Weights of a small GPT-style language model, trained from scratch on English Wikipedia.
Size: MLP 512 GELU, vocabulary 717.
Training: a variant of SOAP for these matrices, 96M tokens, 5868 steps.
Each number is 128 + 24 x the weight over its row's rms, rounded and kept within 0 to 255. Layers, rows and columns count from 0. Numbers have three digits each. The size before them is the row's rms in percent of the matrix's.

# down: layer 13 MLP down (transposed), 512x128, rms 0.368, rows 435-511, columns 64-127
# up: layer 13 MLP up, 512x128, rms 0.372, rows 436-511, columns 64-127
down435 100:107084095124131123181140103154129152106109091111146108161147157128154095087139115125138130088127130125116099146103122121144130147175094102124144153167142121112122172143130098088148147132061165
up436 098:143166150150153114117149163127156178124148102137146114112118107110144173130121108158089089112128122130130133164121096136143105154089099124158121140074108128133141101082147177080149121135153148
down436 094:117108115136084183155148111156109096108134111163105128152135084130140109126166120110118166124139148143130109156092128130129135115138127126092155118134079128131128115116109112141151140111079110
up437 104:124133129121153150134125119091166105120135101094146107117140156111143125128196150138123106108180190128182140133114141130129156119117111116125102174104102164090153116117079113164137081112084114
down437 101:085142136084094152093155120125148159182096125137110119069138132081109129150100095122175147161140084171109113125101090140137135155115142101164158087117140103129099131122143160135130132149140137
up438 100:144097134138133171113159119147138105137111134161124139147189146123125103140133106100115143143118102168141134150148145122102095132133163136093109138116130127117147133119167142166109147106107131
down438 102:135145168112116041128082157127133117119136079133144087131096123123125149110180125090125114103118115092124125134081112163113107077163111128153116139087127115136107128096124110143144139101131119
up439 107:091125125121113091127119128104121150091097153098168139146125118182143157130117104136110113145112118108110125111129102160139109156151178145165173100104157107180140131149132124096110104134150116
down439 099:132112135118116124094137101132130112097127166147145135156153174128120126149089148120116172097090109163113131109145116108117181114131103128118080143135123122181124140170077122185100117127110142
up440 095:125106135189094100152123129130136136135100082079159132109126114113133150165115107151123158098100109105125140131121137131139127114163148133136172101145155149114144113122109067136122125095122106
down440 101:111114132125105107155086139130118136139158135074160158095124162182125128126147142135125154111088173127156163083118173157137123090107138121120124123177102104130118075085109191170117110123127120
up441 107:128116178135072108123150092129124124160099124115114122103144170100151123120146119100149106109178149139152173110164177125148113120150107158121134144110137170111134164120134148138155115104127129
down441 102:142144140133128114146138108161179119128085091110131146098132142143121146119182162131168119110108074137167137125157139119134112173102165133126161135138122096157110143129123106093153081114153167
up442 106:127115118098149136132109189132132129135124082090150124106126127107121101134130153150117119151126107117142147086148138107154097104122099136128115162144109094155140154145126120107080146173156139
down442 108:133157142146092142158136209095152126128106155140136079170167120092123121095190144135152090082146102121110146153139121121115100072158138128135142141119107121129153143142148108113113139169097146
up443 099:109150094061151116132118147135159122136117160119121117084112088132169137136148096161086128156131116142109100151146112146112113139100158130111166140151128087126114142182154148107096138083084115
down443 098:153117130156115099150192128137139099109109142124109127143122101160118143071149128092101168076113142160182106114130116105121126158099128112116113126152129114142149170106121170136113128124119136
up444 090:133103121112087185119162140133124134134115128141133146126093123122103120133119129103099150159143164099146089116169120155115109093119118175116120092145125146073108139135107142104103105139129131
down444 090:122142129132163129154130147138119090150149082162152115178099176174095133124102127150139088174147128158110136139138166136093146148149114180101135092119148125119109174110138091121146136125136143
up445 086:080144185127151152135131123148122096110104158124184162111132108124152117140122099111111117142076118109140116120137169124115126096095070165103113106163161154157112134160126165160162130120100147
down445 097:122114099171152152143138072132120124141080141141116130108087110164076109095134155114137130161093105130102137131151131106112105092118082151109106107109168131153100125128128116137165128142150136
up446 099:148149135158133142109118190101141132112082083126135130122115132123125153148153144157142142131164124130090131135132128164099146111140144082131093133086186132132115146079094141163145106126146110
down446 090:132137136118098147132134083145097131139120108101077116109111137145099158154140116146149146140119176111128158135108167118147161128129115113100103167154100095151142076134156116097124138133166173
up447 107:092120162107170111104109160118180094134113125128155106124087137152144104106122095098109105158096148122111091110166188170087131133142145140136096130122091119140147135139166133149118166101128138
down447 108:090101145094138112105116127100138121114099125138146120165092107155123085170114068178121102121112113113114132105146128076152138117098109120124117114138101128121127191163158154116123190103099102
up448 086:112129169157128149145104144115153093091122158134141162131149058140134102143116097100093173072150126127172140126157096133127153113152122157163136139125116097147097142098069154123153133111096137
down448 085:107133117142118138170186097135130109108132123171089150153099118177136109140180187124139163163121114166136117153111139117067103104138089087105119108122130125128129128147112114137139085150142130
up449 109:159095130142088131113114120134094134139119083184157104148134140113136100129123131136132151145046120147138136169145134170145110149161113166165131112116121100088171189148118136145123166124140095
down449 128:134138099179077172163119147087163100119132088162146123151169089116118114138146151139149097137065142142127120137108153154133115137116128122107163115121102125109156148128133135115066159136083106
up450 091:129117114142145157142099133138139114074123114112131124148146123137127091132156073153114122091122140137132130088166149112132152121134120112120136111139130135075147109199137147133113104120092128
down450 094:131092138123105132149114158133119091119131123151146140108129116116113152071125150110153095142157103127146116163127137118154175101125128119117072091167129106129148147087121143156123131122073122
up451 108:129136128093148137152133144134102147092110165143123115108127136132134121128174112106123089109111078119064130139096162114202108147150131106167175135112106158156147131121095123123139151122144132
down451 103:109099126113134123149134096110158123084137089145123095122125077112153166121127140131092104150155119173128125122167140134129054141140100187094142126088128107135151111148075099141150090156139152
up452 106:134090131106133140118153147170091130163156124117161182183136127128088095105102181169142129160106145148154124110172139098133123086143115110114140150109133128172138105137098125165127150124142137
down452 101:095127126089114110117137091124097137120113127127105123091108134124155127121156083145124098103120133099171146175121164131154122186144115093119095081121141151110132100127123114135122181115135116
up453 117:126112147154078147125147161084083184070125125140117122122133160152138112116092111140121118155143139132157171110169148115070143159155086141171138107159131130112152109105067104121148130165174109
down453 101:137148128152153154115142127103085102136130110133095175146137127167128150116115143144149169141119128125134135134099141090169109143146121132080138112100110149147110089128157156131163206110093130
up454 105:137165133122144140140114137097140136124162165098129128135179128117157132142116115121154121147149141119143125118143161140129125114143108100166123071130127119124130126113118129176100094156088080
down454 105:144141119117125159147089148088097139122166160154134118203140102109124128158116148110130146131146131166135113116124141121134085119122157164125113100119106119084141115146160098163107107079112146
up455 094:129083083094113100125124114126144135137102154107122141118146105120144122111120133148144081150174140146136109149126117161156151129139154142128109174104126160115154152133142118091111123140100089
down455 103:141154116152120155106114109099132131120119148150103118141131117143096128112147111117150144101110126101145110177117138156136079083149083089115081109124096117135143127152154110104122149107126140
up456 100:111106168117144128113079153126108124091175140147161105078146111126134148122138150123110147126148132114107155080086128134145137155112116101133110120095119135167114165133119149105088100112155148
down456 090:089144100114132133146128106116123125131142102136129148140070089127095125118131144142175129133108126115129133151068136129113116147173116135181168142157116093158091148121157133144113133139154139
up457 098:119110123175111142138103164096164122124100101142168131170142099125114129140122141117149156111114090150070178131148103117094143140135095139125152153121169144108126153129102114117153098121103167
down457 098:141129128124150192160131175139141127154140131151108153113147130113119106148144105169096150086107066134099131120113139119116189087098097110168148130156122146127126107175104101133146139150123119
up458 099:136123116109127124116106146111090157130115113093102164167129119122110097119131161062139119153072131096131164138141111140173134156158178167152138153107134153123136115131115173115149105157101133
down458 094:097131076133137124113153168137138113085133126114119125117130094140141104146115139141155139132111101079142142094150153154099097095124147092095113113113137147133146137148146125136136179127139156
up459 091:113122091150167120074131189110113096118125113133120095100092086148126107095139098104158159155077140123109135086131141156124145104117143120139101158087085190126152127155130142126117135129141117
down459 092:128145147084134149159131100141149138143088153138145110129157177154116131057129138112109101118143108129112151140104106124159114090147148109083127152084122099130116078137072152179164143113121119
up460 104:135132145115128166121126165139136126116132128107165143140121133117132144156148111117124105099140137181129162124123203117158173093117077071126130119139096126144126137127117140148125116130089106
down460 100:152187125113111067133134106155106120128144145100152130159083139129140105147102107140121124171104148130120112153092177097156135147056105112097146123182114078092135140124084164130148120105111156
up461 096:111121163076133135089110125137135096122091120115109141128092080132155157113120086167106129102159164125193105184118162115120134127121134127152136097143137142084100138106126145082102130138177119
down461 096:164120146100119112124145156152135151106140156116106171115178167107119114114140130065090145111133107138132132142156130137138113108148174138099118109133139119142153118150125143130099109121169160
up462 119:108139091140120098134131144118123155139125155116119135124132126125133107089160115165125134156161163125149116140119127091126143139105118125092109131049107110129160164154114141091138065107136184
down462 113:152141149129138161095149082095129129128159131063160161110114140097133126113136125134147144126133147062105135095142111140145112135093114145127129092148133154145163119100102105172109163137134119
up463 116:137116157135163119130127130137134101129147097144115156108158079083119141139089158108111133145120137138078175133183126153072132135124134155144102119129082121124129131124136132154141133162100097
down463 103:113112084140158131112132162124083167125107121098099126099141151148102118159110134153138121113134116110136142126116121121174144132109125156147154117131137141079134088161168142145137110103122134
up464 103:110075135113138143095113115133135126140122139153133123108104130156129143118155142121090098168088118144121117160117120159119119098171145151150125086085124127158154159150117141121158143083115124
down464 104:141134152104125136119152073133107132144132143093103123137100116132093150100090142125134139159133142109145158115157125163129164156098133140074129101108137164130115115173111114123129119102148143
up465 094:134102114114117117113086121132167120109124066105136120121143117138124094156142074151126085101085114133159080150136134095113109125137107149105142116101145120165150145124159116115121125127142139
down465 097:123130135139151124097128106122131105134130145173120169165139118111165165129206164109194158117154143098106119117126126164145150122118163110159107116146101151159133112129144088122150174121128099
up466 104:126169119155157108119137168136142105097148143155125166155098091166150107109115107125152117143126191107144142100158143104137086097094149159096092125189166134099157095111127135118173134122107107
down466 095:108108117117116131151141098123150135147163138119133090105129168137109155138170147109129148133125123179120166124091081098118173108125116115149136086120088139119141175136093139151146110103134145
up467 091:152147120160109134123150128104081133157096144049102121148122112131104117132107167110137112149110114136119134128143159147144148152167127118143101155121134139147111160138108135101108107125111125
down467 089:136153127113138143096090096148134122099169105106152108143127101164123102103088142132140149098121133113120187165166110138099121123135109109140116131108141094131074139126144117167124130112146113
up468 088:109098121126111129106101113124118138115133111166155139146126120153121111099136151184090110155125098158140120096097119119135169138124065121122157136167157141152121138140099154118163101118134085
down468 097:125103129122135118102109133142087119149110165133136107131110119164115120109117163132071095122131118168135143163092108118147156049156105066152132123127120152160089125140123155130150118165118115
up469 109:127083119135105125148090113129123123143142130151146110102160113157139103206069141130133103143136113134093138119133144112140159121126152099135143093142130133122138161087131122122141125119126159
down469 105:144111132124106105096130121103148082125140112122131166113118125108160116159114142118150114119119106152146131113124131124137132169138199093179153125114064136131094153082105123097114133103149095
up470 121:137151107079108170096104175095157160132113119113092126120134148122146098123138176158111100153157109128138093143117124154134155113161092092109105089152114141139166075112096099135131123116133106
down470 111:153134154133111147142112127129150159118116130090127138133116163099161169095099128138136101114123130079125123158095105120122125125140128121164144172110052102155099132111086114104186145112139118
up471 089:145119161132105145079140132135164146168115155128160125161163127138112118152142112120116191090129102138138126087133134144139140128081096094151115132127104105094197144145129132122118136117080107
down471 091:147124117129175081123123156119099121127109143135139134113118113098124120167121166115115098154188096131113170099142130166119163120125138171094128147125116140126094129120114162100076158137112116
up472 102:110162132093153137148129134158127119124174085129102154117139190129116130145107153125174088143141132108146144103117152120152138164125132131139133162159130151116101121090104135113147148098123154
down472 106:139135104100151136114135116109123123157120119112101115122127147114098101087133126103185139115135106208141123136115112161117102069147142070102109144124095151135083182139130138130133138081086127
up473 098:089113155155150125119109092096164106181162120126164166097099075149132125111113132132140116088113113121093156144146100147135105185101145100154139105113118131132176145111153127142158143145108214
down473 101:142144136120102066136168099118119145120117132116153131106140117138129103115111110143159146091157179116110138152125115127114128152125107137109127116100109170090127145117094127102124151103114124
up474 099:103127124122129136131179132140129120144155137101159117098128149120177145181112144162136166181107129149118110105118108133154137127111145110105113114130102149138168116164137128132133132102121100
down474 103:109141109159163074143134138101152183124146124155142164136141094165141131148139130128121138113139149099141129122109115158106087142148101104138126084121141126118168090117121095164144163112154094
up475 096:095144128158148120112152163145132160139080089105111097108107121144164150142112140154152087129153152163124144113115145095126147097145145110168105163136128088123119097124141112097104138162178117
down475 100:127086114132181105129079136099089105146160099127140155144140124115121096146098126129126133150153105115159155151173129151151141132135096127130106143108123137127135130129136114145119127113145132
up476 091:123131147115128141110127101127125137082080139099168139157129135155187140128124099152118118130143147130151167101126164116152090118149100149138157147110100145157090088098095116108094135084115164
down476 093:142157126147140124145131119143122084113142115132106107140099119122125147158176166109125128143112132159127097145128113165104141090111125090123089116129137129124139134129144114102117122165115155
up477 087:140162119136164144157122123113075172130176103084101149123090098174112130138122141123135120150108128100095112117157146161134119135114114100148141139133192131111156150088132104146155146140081153
down477 092:138132137138157168151073096101117101161167144129128122173131131143139128129160137129157143150061137122114106080111124135103137139141143107174167136146128154099137139120156111150120087112095160
up478 113:167124186115132177103101141136140128104103142164097141129090139123143136155137125162131149100100127115089159117170191102172115133124164122126132113125152123078135148096110142130110169165086131
down478 105:202126158124099144087121094137101135162119122123136128138131126136111145088135137092157144129134167123114121104118161093122133111087142127100113150129126140149084156121194140086119128134164136
up479 098:131091140113156112120118129109118112143119137094159177116147135178142093142106144114096158115151163132090180123133123133114106107151124135092129158098108160147154134092125114154152145077129107
down479 093:147093120116123141139078124119108111125099097128113115119102107122127144209148132136175106126135119131158105170125149134132173115081163155150128108143101103110137137109176121117137143133173128
up480 095:151094153130168115145096114092129086136100145148096112151159153118134163129141103129111115083109165120128109125155138118116160139105144116083119137126150159135122101076115111178129170129106116
down480 095:141159119160095137137098112159165155148124135126120158148153108179121130173152103135145143132147121170152134138148131096112115109155070133137137136157132122137199122177148157119116111102088136
up481 110:175153126122122162135095133098146141121119127144098141102095111129124144099116107107211141135144135107135116174114158104144145142144150099176127116133123124107125163093153124139114068130111102
down481 095:166075189161134139121117160093121106164131144134062069154086125141114157134093123156151153123085133140139135093135155163165140132134094107135117162117116110145117099142140116152093118111112095
up482 099:057073085109152129144108136127144141099114114107138145121108147118103119127174156148112145126130106143143128110121123094138117153119151191151141144162134120104117132128156138083108085104126139
down482 096:137123150128122158099083156133149113132157130071168142140128123108111159125123119121131154125120133113151148106137131107104168134133140171133164092195105136143130147122159123104144111156125161
up483 100:122122128144174166132110133123133099159144085168120097093148120129089158128099113178114141120110133153148104093129133098124172116158103118092140104102130108119125101163103092146100129149150100
down483 093:130140107101154088113103111136127127104131140144126079135112130117149131141095115098124140155116147098121125115158102180109089086165110115139149137096157148152141103126172154138089121100114146
up484 103:147089136188149109116154116119095122171115162115128106136104137118121094145160131081103118165128110140087152151120136125124122149111152145159125146125118150114127126145136126167116142133111132
down484 094:143129139134109092101151164102157145079136132124153119123133105167143096102099135124104110076151141143154127177109164139173112080127123097095114101107114159146117089110132137124130149153143134
up485 099:138091097099116126116127131126127108130142120104104091116149150144134134126151146144143154103105164130170136100142125110129080175137127149116138129128136150081152139169174120182092132149112119
down485 107:152117113097113099122141101169188149166110145134081123107129137080176164095125128142129137130138100083158128136154100095141126134147131124150192109122108153137162124144098146101144137147091087
up486 104:075133101082113125139100108142112139131109153114103147171090154152125184122134135169100162109113123129128158163168178117119133143108119120153165132124163160103145076147111155112143117113138097
down486 102:136124137114153158135056100139127134118137119102069159123087161165135154138128110107113137169130130144118119118140144129135082139156104136122137122102116092115135097171133117104124147142132098
up487 109:145107128126139130161163151141140121134112124143115121163160121128143126151086112112123121138125140147097154103112113162116137095159180150128126130136113097130165131139192108123124112143100131
down487 112:139114129144127134128137108088166158142093155110118099107113161101085142098097111144106102156124144169118141143116061119161095123120105156098106132158114149131140155145094152104155147174105133
up488 090:105148123135176114156104151123155183137129155123122121145145116135123085127136130162107121141130165083118140100108148079138127077155106134146136142144176180154137099101149122113091184161165120
down488 100:151130106122145099134142131094135136119107151132151119141100088142149131094129059122126129082117151079169136121137108121159135140098143127141114153127093119137114090152179110091068126106136160
up489 106:119095118120102133118094133142144142156145112166108135119105090173153159112137114130149098084128117161153157131142117110125148118104116108127142120096169126140129120169120147146116131086081166
down489 101:120134128154113115177144152138153136114130117150184113108111115071142083149124125132118132154178097159114136175131176115088133162124134143169112117142115087105123121156122123112076167132175134
up490 084:145110128123131172080142122124132113101103103117118108137151112122096142064101102082104097133183151121099106100132166112108124138108195155129122127124132098135118129150122127095131105100132179
down490 088:178113130142071103133130151114109128127104155082172156145108176105119147180132166120158142086171148141109088125178155103105175141155094137159146081123100105123107131121131098155139127092109114
up491 108:143077105125093122130120137063174165116177134125103124151084114134170141110102116117135132137185127139134106140175152094154141147113129146166156116129112137137118091151124105114136156086083138
down491 103:144079161128108131096126110112112124110128160099102094111125135114127154071126141116115142107179103119112118114135110122095116153149114221148133098107105103146099087119149128132157153100146120
up492 092:085097139161096110110131111119138109135138116128176176122124106125172122107068126144139113137133102117156124113097119159103139124123107146171176122122092146108157120150116070179099156122114128
down492 091:132140133148132165120103120125142155149073145131079155153091141136171104135128145133097137097140178060115139098091152115108139151123114147151138133092151100087118142122071157086124132160161127
up493 110:098164108106129162096124190115120142146134152148120075132128140143125123133147065097141118136101095112122099158117119154115134117145080153148128118150150127103115151136147116133074112123125108
down493 109:101105099143186155122095150071109130143129101128111133129141153106135118120071112128129125155120112163122121131163145094175145123138143125102086116141161138162142095127178157163132131108126178
up494 100:110109128081107156118160127129152116082154126144117139118094145126156130141130121101176110140153120136125117153163105110159112124136155165144141100125142152151161161101115138100131129119101157
down494 095:113122170185138109160087160127124127109107125152141113174119150144132147114152134140197103155128148183126100114115147134123107134135138138117135112129135143174133148112142102141116151128147122
up495 106:075160154147075083123107128100098175155148125127160132108151132127111118121123095135129117079160092129116117127111137190119112124149100139167159134151109115100130126137157115110151123109090088
down495 111:169150134125122128094106131153108122138115136096116111135126141159127146128141168106164083170135119085138170089127161200129111167126150091079126139149136133123076161159102134099139156125119092
up496 094:110128095150120143087097100094156123132119144124122149113137120149153164142154085134128160135122117113129123166110123135140087141158102129132133132121086151086123156159114150176149080122123151
down496 098:118139152153166132152147120119148138120121123125081157118114129134120094121144131120183123142165116117121118163177104046125154156084096107109134118141117099145115142136121146157133155159121133
up497 102:129114145150096146186113121146120082115160140099145119094130168067139133182104133142126086105136139137129122102089115078128123122149086121097106174085148141128139142114129124162112155150117137
down497 104:145110109101108116167104098141124135123148139114107129144109150094172085165122115113170083181102147148082117143100141183165115125112122129122079160136126088102098089085143141114125130134164122
up498 098:136130163146183089106136158114156174136104152098160098121148096125132119120134093091096166131130139141164100121162137080120129116124111139091113100151118091126150109176121121118094127159118118
down498 091:125082142124143108123109163119141082124131144150114143126154167125099099159136146166106165155129134151115108112113120132178073114115151134094130136119105122154123119116126173148109104092106133
up499 107:127160097106113130123135095138138111128112137146136115144153124114114112120163130123110086101120117103165149078161146125118142190099159183144161146113147091178116155099132132174124118154124101
down499 105:141120096126106161149117138130140156124119098114139098158133151174170123081165097092106132131108097132159133100128116137101141134082140168180173143134105107172092165064182135183134112133109157
up500 109:141157129176126066106114117138112131112128119142156112134124078098096091099160164112119088134141151103124095157146117154151127116138120132148149111138138134149148093146132181136115137106095070
down500 106:098135172155125121116096132166117146145110168121065108145106114121132151120151124162120136112109116124091138149160131108137111161074134116101106116161153159117105103127100142154176144161139088
up501 122:122164142148123136156154127124134100099086145150155136133142127171179135141142126100121118144118124142119139132147137148090111115135161145165143146133142130156130120091144126126134099111107154
down501 123:135130123152145117138096117146110115109102093137078098180147153179146146120150117089155117139136133158107111136141126140095129136138123154155111123106107109189124111110121141138129136123142150
up502 113:086123104121115135127119120135119065126166118154115139128082137168086128105131132092079103157112139125133114144109153120076099115137157114106134155145094175145121159134160112135108134115110133
down502 105:085094096112143160129137131123128176090122139153149115151127114149140159151149167117131123141101160121136166128158113137128146170117097132162151136150122092122088135120131172122124139119110145
up503 086:136138119163125183125191162095141121096186120148149138122155084121091124126115155126159159110129139085123138127129143150148138136122119147105127105117137107124149124156127106130109114095133102
down503 089:159137093099115086099125170109113121148132099120155113135147125101127135163148134124152092139133107131131133118102144109144156130136103179160122150135142131120115131084139124162134137109134108
up504 093:156108142134110130127095133104121091147127108088137131166103120102141117158120160141102158134113085105130110162105139111116119125158179134134142151106152143149168142176127079097154109113115179
down504 096:141141119083112120120166083119092127161134111090109124136118119135141166131127149164138139114102131110089186104160139170092123159115137117109134179102105121118139136113123115138127148114146123
up505 085:138158098109090120160137136167101124089119131166119123076122123144142150129077131130106091136149091150151109154182131126190137121130126147120132130182146130118135105157092081136148133116118150
down505 089:089111150152117129107145146158129145121134144168117118113093104171154164133145157105184102134112098109099108112122138147157117138158113148115143143118139157097062085162104113138121132126170118
up506 111:120115142135140138159126118114142110133141101133106096126123123132084157154116124119116146128135138142144130107137172161110186138089102160124093156129138137130202117160107108119138211118125109
down506 103:154100149137114097105122095135095147120140119134140167111103168118147141100146128131126125111117081131168115158161116130175087117147155141139108098127121092156126098144127112167132112144128142
up507 101:112198142127110136152124141141139130089130126157132078130115115108096115157100137155134138131158095126101149154103140124133159136118140118101190111133142128166140149114126138140115106077153102
down507 098:131140093106143143123183151117154128121140115116146145129168086122129075137159144120107162119108123148141125118111079117127134177147119136093118123110161146111108079136159133140131137124135114
up508 096:107123156078114136074146163120142124121094150106139127085114087167144138206131124117119112146137108092139132140141134115149172157134136120121156135138147132114129128121123121086086132090150124
down508 090:166122149098134130080132118129174126096114088138113114150152111121128088161134145146129122131162097123155089111103107133107110148148115168153104132117117155132098149114089139148126137117152136
up509 093:158092106133145149083117124160125143176115080141148118131139135080125073139130130140112150144136165142153132106120165115114130131174136104127107132095143109131163120111149145117151179133130159
down509 099:109138115151101120144127121145133144098084152163108139113115086196104179117137128141143114105073140139102127140137108145158119119115123116124123118122128131125125097148092129147135096130107138
up510 104:148123177107113117086066117113118134138138126125149149106121114107155130125115099121171152111151104123132125098111140133139161143133117117116149091167114132118153154164153118170110146076170103
down510 110:136123135090139116130177111154121106058126116143116184128117119095112155146191095116129102097113138117155166092174108171133118129137144121124140079167133110118123121150113133161107145145111084
up511 092:122129141122147162135121163111117108150139107134156154109147105076118127163113151089159086089150095159107102107135096113104170107129107149168184203101154117131123109137136169126106107143102192
down511 100:115151105100151119212197133149151136135155180172126097129110138087133151157152148149120118083117123154125141153116114136127126083142092124124104101135150108108156131130143141111142136106127131